config = dict(
    n_layer=10,
    n_head=2,
    activation='swiglu',
    rope_base=2180.0,
    qk_norm=True,
    tie_embeddings=True,
    init='normal',
    init_std_up=0.0312,
    init_std_down=0.007,
    beta2=0.99,
    batch_tokens=32768,
    z_loss=1e-05,
    train_tokens=159700000,
    dataset='wikipedia_en',
)
Each number is 128 + 24 x the weight over its row's rms, rounded and kept within 0 to 255. Layers, rows and columns count from 0. Numbers have three digits each. The size before them is the row's rms in percent of the matrix's.

# layer 7 MLP up, 704x256, rms 0.0909, rows 622-703, columns 128-255
094:141126123035109141132197114100112144120137108137147147112151151149165162178125142142114163130120131145188095125100139120167123160099137153130126114095145141135113113156127129125120112135174124135131101134162127129156127154122144188131087155173107092106083106141124151113113077082150136131121135130115121132117114094158179108111136148125139129132127155144132146131092162111137128182128
094:159164125150085129088170143164155148143135106136148129113138153088128113165107079110103147126110157114111147125142090122091159133102125128123132131141116114075148089151136096090163112136142142124114148156158092113131134139115150119140115161105130160095100091117125132139115094112139075106145094096148099149100129098192147140119153127131141150134115116138131110144127152139094119215149
113:126140134169127108160190151131107090182066097121111095136125125136154093139151147108126105102123115140132100107099096150148089164164113104087129112147158119122131141085080091117130137136131120134109130158146099147062104101080140115109111148119142159162087124147122143124156128120100082164167077175123109113139130150160144136173129145152138103145107118088125185126129170144121149146097
106:172151115121139121143140140116101128116176145140147133134121141199097159137154078112102100109137178115163143154129098129080178195135103135124182136150138170128161107094143109138130127133117151148110141126084151095112133142164115141138134135137118096086146129125115152130128128132150086131151127139100131083122088105144131107107099145078104088185127126107110108118129105092120114142118
104:123151092121108164149172136111104093110122129116152111137115141087125134135113175135103102132152155153145135113124153147131110122136125172117129140130146087113139135081140096132110155154144148107125117128111112156108137100130100106118140158073166107107132150105085128127103129125083113152101133157138107122148158151108110112121121143172132120133102119086120162167126149135106123142075
099:131138136105155111103117122126146099101121174181137107130097136142133104145048133141165124135124123190105129132147138116119079149168109190102131190137135120119160076147160110100149160123165116146152093117122112133119149114087138100143061118165147117080140141101126078088161176138119091066126156164137111089117158154126125114126110147149133131126146104099138099109101155163118148099149
102:137152126150137158129130134141110100152129136107094108129146108149145098116117155098101156129141133113146112156109122115173147123118080103168079131131131131147129146071141145136109147102114149100116129148162137148122131144105185159138134132070146155095080125148150126128147168137121105104149124135120108164124079137100135127124171080120071143118123125135141122110122143126116145144083
109:082167107122102151129136131121131139117135125109125120194138103102101081121151163145127104091129142099143113142086100163129142104140105131118098141143118157126142134113140127169133151097130068083148201096162163118123144111090113131096151147111136097148157163158103123107130107169144099066160167142128120121122127113133163137166155146143118131165120159110141126125146133131155115106155
104:107139147131088105122122103151099121117116135112113100172123145153138084125105091143152075139107129103147124120148137121102172095141177110120085088130129136131140166164111135100147123150145106119126148109126137108073097096134173184144099106150119100096102126141135141162111116120122104155099200128127116100133116125134154153174139109113134121112126134126121132136113113055143127133157
106:121126150099149132115152142124174140130143136169134139150115134119100166159113126072106102117138152101146141092150146164169101101121151117118136151145155125117070087140123141132121146123182114138121170060125115121080136120173085138117122152138168154153129130115128123141150147139126122144141156090095042148133152124126114133119090135150155168109136117119124093137109119103131118132108
100:124125125147159131117155090138123116089136102095140115135116137123118107122143140131146151146136138097118135093111116172092144139133114127129145068148091124123113158089103122056130112070121128118101112137123139152124161126145116130175128159119109086136062091176118115138145123074119087134133124115088186131105097131133111089147126111137130142098127109128157103158127089113140116168128
101:147122192118117108076102155123171111153129148155155160128146126142122121145155084139075167142117115133101163109127133130122133148136106120139144150139177125125180103116160126125112117151117109132169191125123132134137127151110098149151131125173135119135126112136110119122139085091125146054115120123116174121100146138133126141126120158152143107124113123092086111146144108146129148121125
098:093100163116105165103113136135085113127073096122143114130141072100128122146124135105133124104194140150120118144119132121155166145153113097106163102129071126150104129104094149145121125190111127132125155124123176133122108122122137105131135140095123113130194145152117125099156117113087153162144103152113074111112078119176143103132172112132171126119133116121146112163158156114118131157158
098:119157139152164149097079103170092139137110090133073139136167142143138070129110109127131196108108133130144159134126126134124174132106177132131127147096107158102127139105110142118146105097129113091140139099128124110145113180130141095116150149120111107114107126149153152174104160134127100122131126089128146095075089140117096111120095110103114162118160077145140148099150139122090118125160
097:135154143158121131145123127126199146099133162137144076137128105151130111158119082098174109112118152145126111125160131133145122107137131143144086107207145139118132076175126149148113109153139164128122110144124130145096115147111152117106122125107109144111155170131100118130109081169103132189081121136117124117154134143137136113137072125132139100118118193123117098111113095129128137127192
094:104155108137140064167146110130117132146110103144164184131141114140120143157145117109136061124110120170144135105115155124111094134126158090096151152117131137120102095097129155128093144144111098167108134086163131147136197144185132118126151075148141120135147104148149114119058121113093116074145105112097116122116124096105129110152148173124142109125104128139136093127139095110139124161080
108:139140118142140115095161135103123147107130133119128125166103142139150127135112118147137082120105115106145118110120122124158127145108124120090117134106081166160119129132132152161135111126108143129137125111122065120145145129127127177109142123146165129131089109154150144167085150168134161117102162113112146116046093054130132100104178161098154104114129115116123080160102125117136128111097
092:116122117133130136119157093153134126118053141129121109141117131157168129143152133175145074121085125116115159125108158089103101120091129118119125183118160101138140138144144128127135127114188126130071136133143127148137151142123132110139180124193162127139104118090115047134104107127151136146138116103151136096093126127164086110115138134117153127105117064125142143134157135116159121080147
093:132107148143171110141146151148133140157134131156105166112152146122161136159125121096115139181098086115114154135132138081143090128160177144131165136111137141128148148125141121174111098166138154136115151137078158146161127114113110142116121132135183107165105108123148175097123128087141106121090102089085136090088158107123079045104171145079165092114109113142143124156160139099129115134163
099:136098129112157163116135145128138129160068115161102157165103153122158137126141126113181129142137118155106139114095120103133110131157060144142166135166145151132149144130133121127142115185119075147171138121108134108106126106139100107134095108128098134127131156106107083133105122159145131151150122108142145139131136150106105121162055137116105154179112153111098127095128109123149123160129
105:145120124098107109112123103141155142135131116145120105143117162105095107104131146207141123123136168116100154131152134110141127151150159128154114099055095152143117136120117101137147146121105102142123098092100107136147138135113144143149145101147125115141140128170112126141083144148162142134089152130160193126132138084151160123104093105105111115099134138140095176172099127083173120149165
099:153114119144125075140116112164151102117127114150132117131116139177088139103123158119124152143124098123157116133139126158145098139133096163092148115109164087159120086135123160107088147103109121155118081149160110140129154125157158078131146132113098148092112139121143122135108079077119147106075151175159144152173173121113137180134090118130196123078096116140098106101131110103073141143144
101:156102086186103108117175125091114104112158130112111106134145132108136131100165129104108119129140186077070102111111120180123084133172120112118155124146163147133117181164111146127107096093135149112117144135151121165088115108180135095128108086103099179130120146114099144105128133154125146115129161110124178161143150141136119121156078112116126124141110141132136157133125106136146143134106
094:066156151122136134161095115147178119088152130156168111159120138123138119127137132090156130130134128101100159144113146078138122138119143108150166099131121104116136067138125145167137088157194142138112121107128101116141186131161131148163131107119118141179097108170116149104129136086131133138135152104104153129139114141132162112136097117116140144133157135147143130131155100110141076106119
092:094134131112137153153151056096106106072155128106150143128120146144124117099115124145110116151098155130144144123125144090127145131145126149134122133131069126135121103147110128097111120123150154151137155122135131097124148110113137148122111115164145175072120140148159145149139127058106114147160137157081111123150118146137170136133194127167158136130116066106117104148139127147102129147167
098:106143107142141210129135134160122148123121125161103133125141099116159087146175128109148154153129144137141125096161121158113088137140122157143168149116121127125101088150112100114138142113077100144168103097137146141146111131146145122166123118098131149136149121091102102142104166138149152140152142087181148192165109112135156141139111144121142155104160128119128116131180123153127137138145
100:128143097157122165123145134135093135129080147136115178174143120148126153140133141159150153141123078093155127091078113090127102126154105125150129102097104089130141118123124132099149148110142103151119106121097097157123164139115107152157133167120095104135114075120117149140125122093093102096163103085145132116084113120108134171081123099125104149129165121119141124131112089100188139105136
102:132151155126116115158144131100149149139131116162134103161113138113176124127124148116127123102120158142139153136136132100156159104091136097099166136088099100129132152085139136163108138117153122133133150102126052116093148119099055168132091100115104145100141112119119128113157162202155138119113127109123139137091114125144149118149120154149123151079138128123141098107130099106127101131133
093:165148126122104148157119116150116096124108098140146148139075143155174139131122158124156119147095127166108117090123133146107136102129152118163140138139129119101147120132119135115073152130097132105096079126095116149126138160103069078120107138146122158121131148132101079109138087162117117125120163113106154124134102109167090110115142115108099130089082119140106139140090143084153119129099
102:135103157134092142155129118122126093145102139124129139086090144105117094122105120143099136122118147145148130099115125152138145116170119119205120154152112135128162142144135086161096125104116101096163114106102126142102071134103094157141141152120112072084136116149109108158133131123090115119144101125100138180134106141147172128089142119160134148148116116114100094120118140161147126166137
097:115070148137139182100106123134090111187171118111097161160116124119135098097086115177122128133122120124099130134114171125109076122183175114127071142107103117153085152119105092088120132104118138144107100125124107134159133099138134119121130144118131126129099136116137169168112123123111148106132170122122162152144108123132090090131098142113095133151131139151132112133149134131127120126151
099:095169119100119162118101104139165165158172126147185075117121102140136110115123089139130106121135138098148133070118104093080142085161147148149131101169138092110133121108121083159129130127161125139140103147138130127143106124128138129156173159142126145192134100116111089087070058102136169137130170115175137146120125137138139144132180138106079116148103113118127151132102111059126114158134
095:159142121092114114099112147103090118154111137139153121142137132139120157145114140155129113098146128135158127139137107137120126162078083111129152143150124123156128143131126154165118119081137148143146136164120130118164159155172108133114124107134141149117153125102109164143145127135141165079108144172134169135113099139181127067132083128143128146143108098127112121081086100142145151146146
106:158116124155142122176158124109120121110092135135115120161121168164079139135111130114107112108113125131093125104139138126112142097162177142076163116107121151113142159111096123148115074116150169113122139115128126106088140143122110128117148133139077138166086089164131146139155136085161148122123143094148084135108142103119117174134134167109137097111105080181141124172109154110148120151114
105:158136100129113114122143130139103099140126092114100126128113103144137128141142174115136125087174088134094083158166132137163103145126152108159109106097142109112108151135103127127148177161076077129112137119118119187134112117076161136160142152113100092105126102125120099150148134117113137164147140116142096155151110104135136120129158140158165104094114081128158138087135153116138135142119
101:139093106081138132115111113098164124153125120168113153146093139115121142127092138163156143099144154113155163125072119118095106106151131064134123138151060154140124080113127127094127166141153167156079124134105160114090122115101102132098200131105075110124144158128124118133089144149046116130125114143160117132145144138147112132136138167158137127143097150114142127122095128126137123098101
096:146110137136184104148133136149114113121084125108109115118113103110135177123138152131124167160085110130113144125154121117097129128167176120166119137179132123108183111123129148078113151116168160148098110165134098120138141130077140162108090108169115112097125135120154138143139145137150167137132099153172165157082136176111118138135146125125103141136116159117161088122154098104096153094136
102:137126126146094128122101147150106113163149100094147155139156117119123125091148112164117146119171109163145110114137095133100115115112143115137133059139114125150104132130127110099130126190102170118151122099138107153049051156141144135099084090122136181083121151151144171124135112142129119135144143133152109129161120135142105118107163081084153120108156135126120167139094135141098134142120
098:141109140123131110141091136127165123095149128150141156150127156140107139132134113135159162092125122105112151185129127151123117124147096109167160130150113105104157151135131138139134118166122133116160157085096130153104118113136104088139115142087102134142067145105089128149152115149115175097152114130138128120114112167111111076138092124129131136100142078155086102121169085118151137137167
094:151079139139159156138146157150138123142098154137138109125138140105129109096133121139139163109139148116066115103086086088097152150160121095161155143144117133180116134086130137149172132137133153177121139152132168132180145114121130163111143106122122119128092160177135147148133104168148132118115163129128179160119139131120088121131126152125144138131151138145126142170132111132131126158137
082:128120137157129156172095136131109132111111118109094185119158150106138139126143166121124131119153141124146115137143193168155126144142146151134123097130108144146155168099178152115119160113130150120135135152149111157172161131118138073137116121133113129134127112128143161126105147124104112149120130142103142085072170125140134098147118119113156110095135155164113171099143116179154215097129
097:153131113104086123142127124111130132099139123171098149125172176113148167147199122112115115134106139138111116136137164103151089141103147175121177075095187142154133201103163108147099128143127163112140112178087096120140144129142100148133148106119106117107147148108105085084118116109125115170157112147121121073143139154136121076132143122123123101114086133161121144071153085148102133111180
103:111128110138140168124113111136096125127125169148095136100181126144118122127131149119109111125082138153168164191093127080114146149087103124110142112126105138143139126100156116082114118120120188141151130100124161118111116164129141100148196099177165115125131118130110113139139139156126118117171117081112128113091147140136107112121080148128099121124125127133108114135154115106115119106135
097:086128082157115154135118094138123181100099131150134124145109133112113131169144112121137152090146120109118097180168115133143115120129148162099107126149110124140138123164123082115113090132102150100159120158140154119183095126138146120132157109090124109109132135109087137068114150115102128162061118136114110117126113159138165167118111113144147130102129109114132161148145186157085117122081
094:164161118113154089131153159127120147144163193114128132103172129111121145109129137157126163115138167069121123149151113115084146146111094139161130119112156178122141090168127137112121138132122129094147186118127165128119131121133081142092128105162113112123095117099109129108155125135108162109169130147148114088110123145150139071098146133112088159170133128119154123136105150140160134148155
105:122152168129109160185198161131109126140102094162133135143106097134105138119159133167152102158156109116123142133157103128129154104125155088117162147133142145132127098155111137114168130161148107160154148185114093099135146136125054139161112125166103147113093160128180137141090127090125100138140153146162144146119119156133129120154096117126102104149116144111131106133141117137147135118112
099:107188113129135093078111162147168125125105112124122167128104139126136161128123121133117124122127131134179143121158123156139161088126121128110145146122130114121109189125138097096149200152168075138109128149120116115124133162123134117158164090131120124112133090128148165142155148128145113137128151178112129088113064171153133106128109154082130169114105099116148120090153112105130128120103
101:111125121122149171183158113132117108118144106107119180109124119183143183140102174144136110152123119183179168124152137115103117086162160105081117152092132110141106086130105129124104138145130085097120134185116135119115115099131149123117111162176109124142116128169160093126115159116135134083156132126108128120172184103108111142113151136151137131124148118129138113076120155173122125141145
101:128172109162124155123145139138109148079119113079110142143082106120149143139078134126092117139182104134130107157160096110136122092088175166131128093082159138107108140075138115162162113164126125129075120112127113142106129138130118116133145095132120098097101127112121094181122135107130129133140158163087163166119147125132116133123140150086171169099152136158129146114144130126142111149145
100:128141126152129160099123083133141132153115141124115087158113116082145127120115190132133151121136113156113114152085121158122125145140100124148131136100136129154145143160123098103122119084147147063207108115174114163124087157119145112154123147108134103128152124131133152109154117200130134118123124157152177118133115108097120140168131145127151165121112195121135151166132157149142128110126
102:118128138145132176092116136168149137110132139137105103122136125118151130165168071146144133133092151100149083135114098105103131176112098135159116137077147126141115143104126153121129131110130157117147157164129143111140167142124139134135116151132131158149096112124111115129142135121168143102164104132135101106114123167160087149113155133130132132143113143127184107098126156135169115123112
102:133153107144155161120148129160150128069098152122149114151141098101066144107131075119136121094112130125139124155107122138087119163127111148117161100140132157125157118148086099129149120135090096125166137113121107125134115149153162115157136160113118143124149163095134150119140132123174126112098102170184114152125120148103144141150082124096149143104092110140104131116123118104159129132152
101:138125147111133139138104115117155092182141161055119135150125164129140117144141157118119088155104160155135111164131140079133122129116121173174085131148107127116122105128135122097138127151125153146124133128107132131128102093110133100134141185160184120151127160096116115133148150097146073136109139091121128101163102089162136107126162149125110119124072101118124128145139153108154104154141
095:136118110169134112152143142162111165164110149127118124079114140163116137135126116173104128114114119170119110129135128153110132114145162075085174114156148152127171139125130138118118141113124169146091129151146180111096107150148102133148140125141161128132139146114140176179104102119139117106137118123141125152123139073077111121104111117113139125109083112111103138133140147118104138129105
112:119119133131152185126089134160123140094120143099111120106125098136153172106110174149117179160097089138168094091101115107117095146156128153161121119124142131134122097147141118147147079144110137143163117133148128116123181131154097108115157150083139146141087132152128134099138142103162109102151088126117092112133168124118126123143125125137119123080147133132175113108094128144105120147107
094:128143137140125158118117113131164149133135121159208147131138162117151098111098139150124138112088151137144131121140152117130130099108126102096149116104112107116126132138137123170138138151183146125131110126116126137174099154135137103126106176123153144112123114137141151141136117138135159118117159155110109158191125102139121107115174124124118143129142102094124127146118141121135128058100
102:137116145121120125159095148142105110085173141128126158124147164165138123103127135083168131159133101102178119120088136088140148168110128100104130155142106153150144167162132143109130115079153173137136143130174128119150162112124140110125112160122106141121086126127130087147141113133167154141146140128134088124113124153146165058133119122100135101151149127133153103131114149116115136116156
099:146104129119113138153119097124110178130084115119113094141137144112160151175136129122111105149120121147130113153103178119144095111128178217125048116054138109108143108127142130180132135129116104155132123151125131124115125138082114129141131142137124101123095172122121117095140152099062148143132124106192136152139135114121141131115117112140127130159141138089073118085112158092081145131084
110:112085179155083182148159114109137207118129129175136130128146127143148115128136159117119118131125133104106116087128128131121104132125170100112119112169120119129079138105136129118115144152151112107162140107166117134120107162112142132139117096113120108124167130160132112171133098155147104128113196131119133148099123110139096185142130103167161150138115109137113128151101127149129136091105
101:143150144181143135117129107102083119122141151097156167153154156110093129076134173134123116086125146126112123123137127116132143093150168118080163077135133112103118150157160120152134172153124132164136123164164159146124111128103130122123150113059151122088111150151116109147078143130130101111100120154163104116095140135100090090181141123108120134117119109123121119129124138128064130099128
099:108107183159124178134126108177149105119122104112165127109115109087134086123165130127105164119146129125158099085147083126110143159153121143154134115111129137146128156116096123099126104114134140133123111114173137131128135114140136136103108145087126168116118120155130145069131123171126103138126172138154131158070124156132140105140111138103190152089095102152171139154115103119074114134133
112:159121126153098158093089123150163132127107140096168113168080130135097113124123130124174117122119115122142149128091152112114112113129129125086135133140128090128093111125085157139110109120095085096088148156096127103073122145099139101095160144099112157128088117111107124131132106093125139142086136134147132120106129159116116139138163132166101095088081119130136128064141133147134155107147
095:144113144151114143124090102103128134099149134078142116100115147110090100107097110134181121090143133127114103141141122138131126129149112143138128175140128154117084161126116135138102070103111153123144138114109117152139116103173149120117107124121132145101123148101090142102121118126151172119133157115104121123134146153107115153159122136109163096156083143170093161139157137138091123122128
094:129140126145113135108162147099124178147184118158152166137108142125101149127093124121167128134122139155152153103120149140111133097094145097099157137144095157105137130096122087096156127087121113120144133135088136098146168124108156129153116070104147110149135138113132115153135131072120103101123078111100107147103091105091131175128106145130125136086129127112168139118111140112077138079162
106:182131135087104166131137116123087160112107119152160129136130155156150165128112160150147139130151125196173141170157139108128101160102150107110094147103101144111128140118144144162150167106122121178106117133092134079132143136095162138146099156130163119088097092107179129140126160110129168160138128145106107139141148125132139155108088104129113150134153080113137112101106147157125092129156
105:121159084150086113119179131135099124124132131096137165131145107108111139094124113112151115115126120153086117158133104097175106146140126145141081092121145122126112076120122121161114087117125135122132082145140132148141127151136149128117049122115153091089136156139144118123138152150155153151181103161141195112178115126162110154131125173114152133155169127114150173178161140103149145144153
094:160115144154132146145128145126198126122134111094084133139125141156173111165142114090166152120052126102139118120129140129108101120118079166148104137114147150098103128110156124105146117146131136128116093106147056122139104125145111078114107104079136138121115132157112144122178130119125088125133145075145152108078102120160141108142140142121093122110067104091152155152121148099128106122115
100:119119101136138159136119116144141129119153162062100133146123113133124125087121133166099153149192182111102131153138120168149146083131144083143107118102185136110153127124163116122158130131117131126089144161128153140130127131114124165128160121095130161144144152164146127152165127114162103120098130098112121128181101143131094137127141124112147160126178128096157146142150165127074104165147
106:112138127135123168124147154135133113126134148158140128176120124134178132093135076132119153143114196111104107131112077125128125142152103136108104137110130154146079125137130112087120114157128131173140184136117140124137107141110144127121139129118126148113095118179082124149141104120189102112145129098142105130114118151151149123146175163125114120110134112096097087148083099127136127124110
100:153112109085094110139127137181166095139065143119115132140185149095135140153139141125087110117089141111095133156130113130132130158150123151164122062122154107138122160167123118098155168124103117119132050108115152125129126125119110148146132121145127136139074081132100118149111077133140156157131166155143136128145121155143159140155141117144112119100161125139108182112069122127178122152157
097:157104155121105099114131128170134105157135100136120144127131113158120055105143096121124165105119143151117146126148118114133124110135157136151175134094116132176114123107116171143140119102129161141112136096140162156117155122099148148125134148105130164189179152139109140092156149145120170126108119115138154122068158112137106145126125121115133173069131149127090129147141050103120131156099
097:114105165132144173111123117128110122134165154148112147149097127123113134158079127146116138128120119158108124128147148129150148130167122150105165108087156176098104147148139130156122121121150144184150123103086131098128149154094112147107098148131086135121112154092116118158125129104118142118137119173120061115145130115080186114115101149131111137117156148142100144091130154134140160112176
101:137125113112161087114133140107206144128140148144108137122107152101184146107127078122119148126135122127136150147144131106152157151080123186109155093160128110094133118118141104103130156131141157104183128112124103128141102131091099107100129095138100098129139123132102093177113118149142091139110121139154153102129152087112137139112131101100095149103103112107117126142136107080129141120113
095:107131148121101138125126131140149118111145141146148097131097168119120136108156162148100139103167087182141125091105121125135092151160109119125155106114106127157147110136099159129118123142116137117096142068148192137105126168141143114142117129086180134125130110141118145146132111119137126148099116162128161147138114154173157160087156101137166145136083121107120146151098175147142131132172
104:142095127124172124143160143168085117130099129147124111100121166095155164123120101150127101084151179123094153151131127179117149112142126101110132168131130137093146201155089130144158082094106158130150122140125092115139150130129144175130188100135131133136144121086174126113139151094125088158119153083127092135110110104073161078125110113123099124155126115139162157148145143131108130113105
104:136116090151139128104099135110100120114118137174149139087130087147131143115110137146151139134100102092121122141129133154086077138124109129176182139141106125143147108124139131143125134145143098133115095125141145110137106162134116116151175152186130115114124091122109154150134107133149186087124164145122111123128125112094027144114092134094107106113119124101112139155169179088138132154105
104:136127103122123151129142149107122082099116123119125158136106120165141107099153098152134118126110116133180095110154142152157093135109143123145082141112138104127113083169089113133060145139116126138085117145091126130179140088158120164141120170121128096129139111137149114104102148114115104120130136119071104125121168104129164136136167120119140133090112129148163121149110120145126113112137
094:127121139115129122149156147124105111141159108069171150137131134168120137114167112127144165150154144208096126091086108111132147098112137151102153136131136123104156101155125065145143130170124173145114091174167168125165129119148154141114083097114146146104134122118160114115148094104075143109116148136140123117108135126117140117157121137101102124120114162126099175138119132111117122150122
098:135137088156140133115088115125113162127122175119117125111133121116126131125152169141093170167150111109133128136119132157151087136129113155151110082114127106082168153107135164130125118103133091066135106089122125146146161096116118078131171165101201138165086133104137088102137117119160136132156136114147098138126140127092114125111115121079105102113142078121165178136140138106085097088109
101:126103182115095116129123124148149135121134117126122136128152118141102148168184112156144098131155143128117137108108102155103155119136113182092102113175138121138132154115144108101147111133131141119164151147135183148127098122120125085075113101094090174140147133134147115087109139120095114131143144134115146126134137156119102134122160113153130133147146150167132184111121134182090136115125
096:113137116140130139197129137175180153110161100118136135117132117143105097126117115090113121122165130114126126122088114167131132081140093104147112139128091137154108096141143094090109097129135125123126152067134099140132123134160151112105137105116142132137123115157104145142135098152093151128125138154123098143105136148138129127114144139141116106138147119157144161182102160179097155118119
095:153118138129143141122108105102163145138135135128126097173136106134109131123090121151120086115122091142165129076155135135150117096111156159090072135155106141152110196123155115150147138151145158148160097114137121131080137120102139093099109132077121080143159105120132168086077135172082110098128153142097131080168117052149149165125121159175116129097124110172127146149117155140145131103170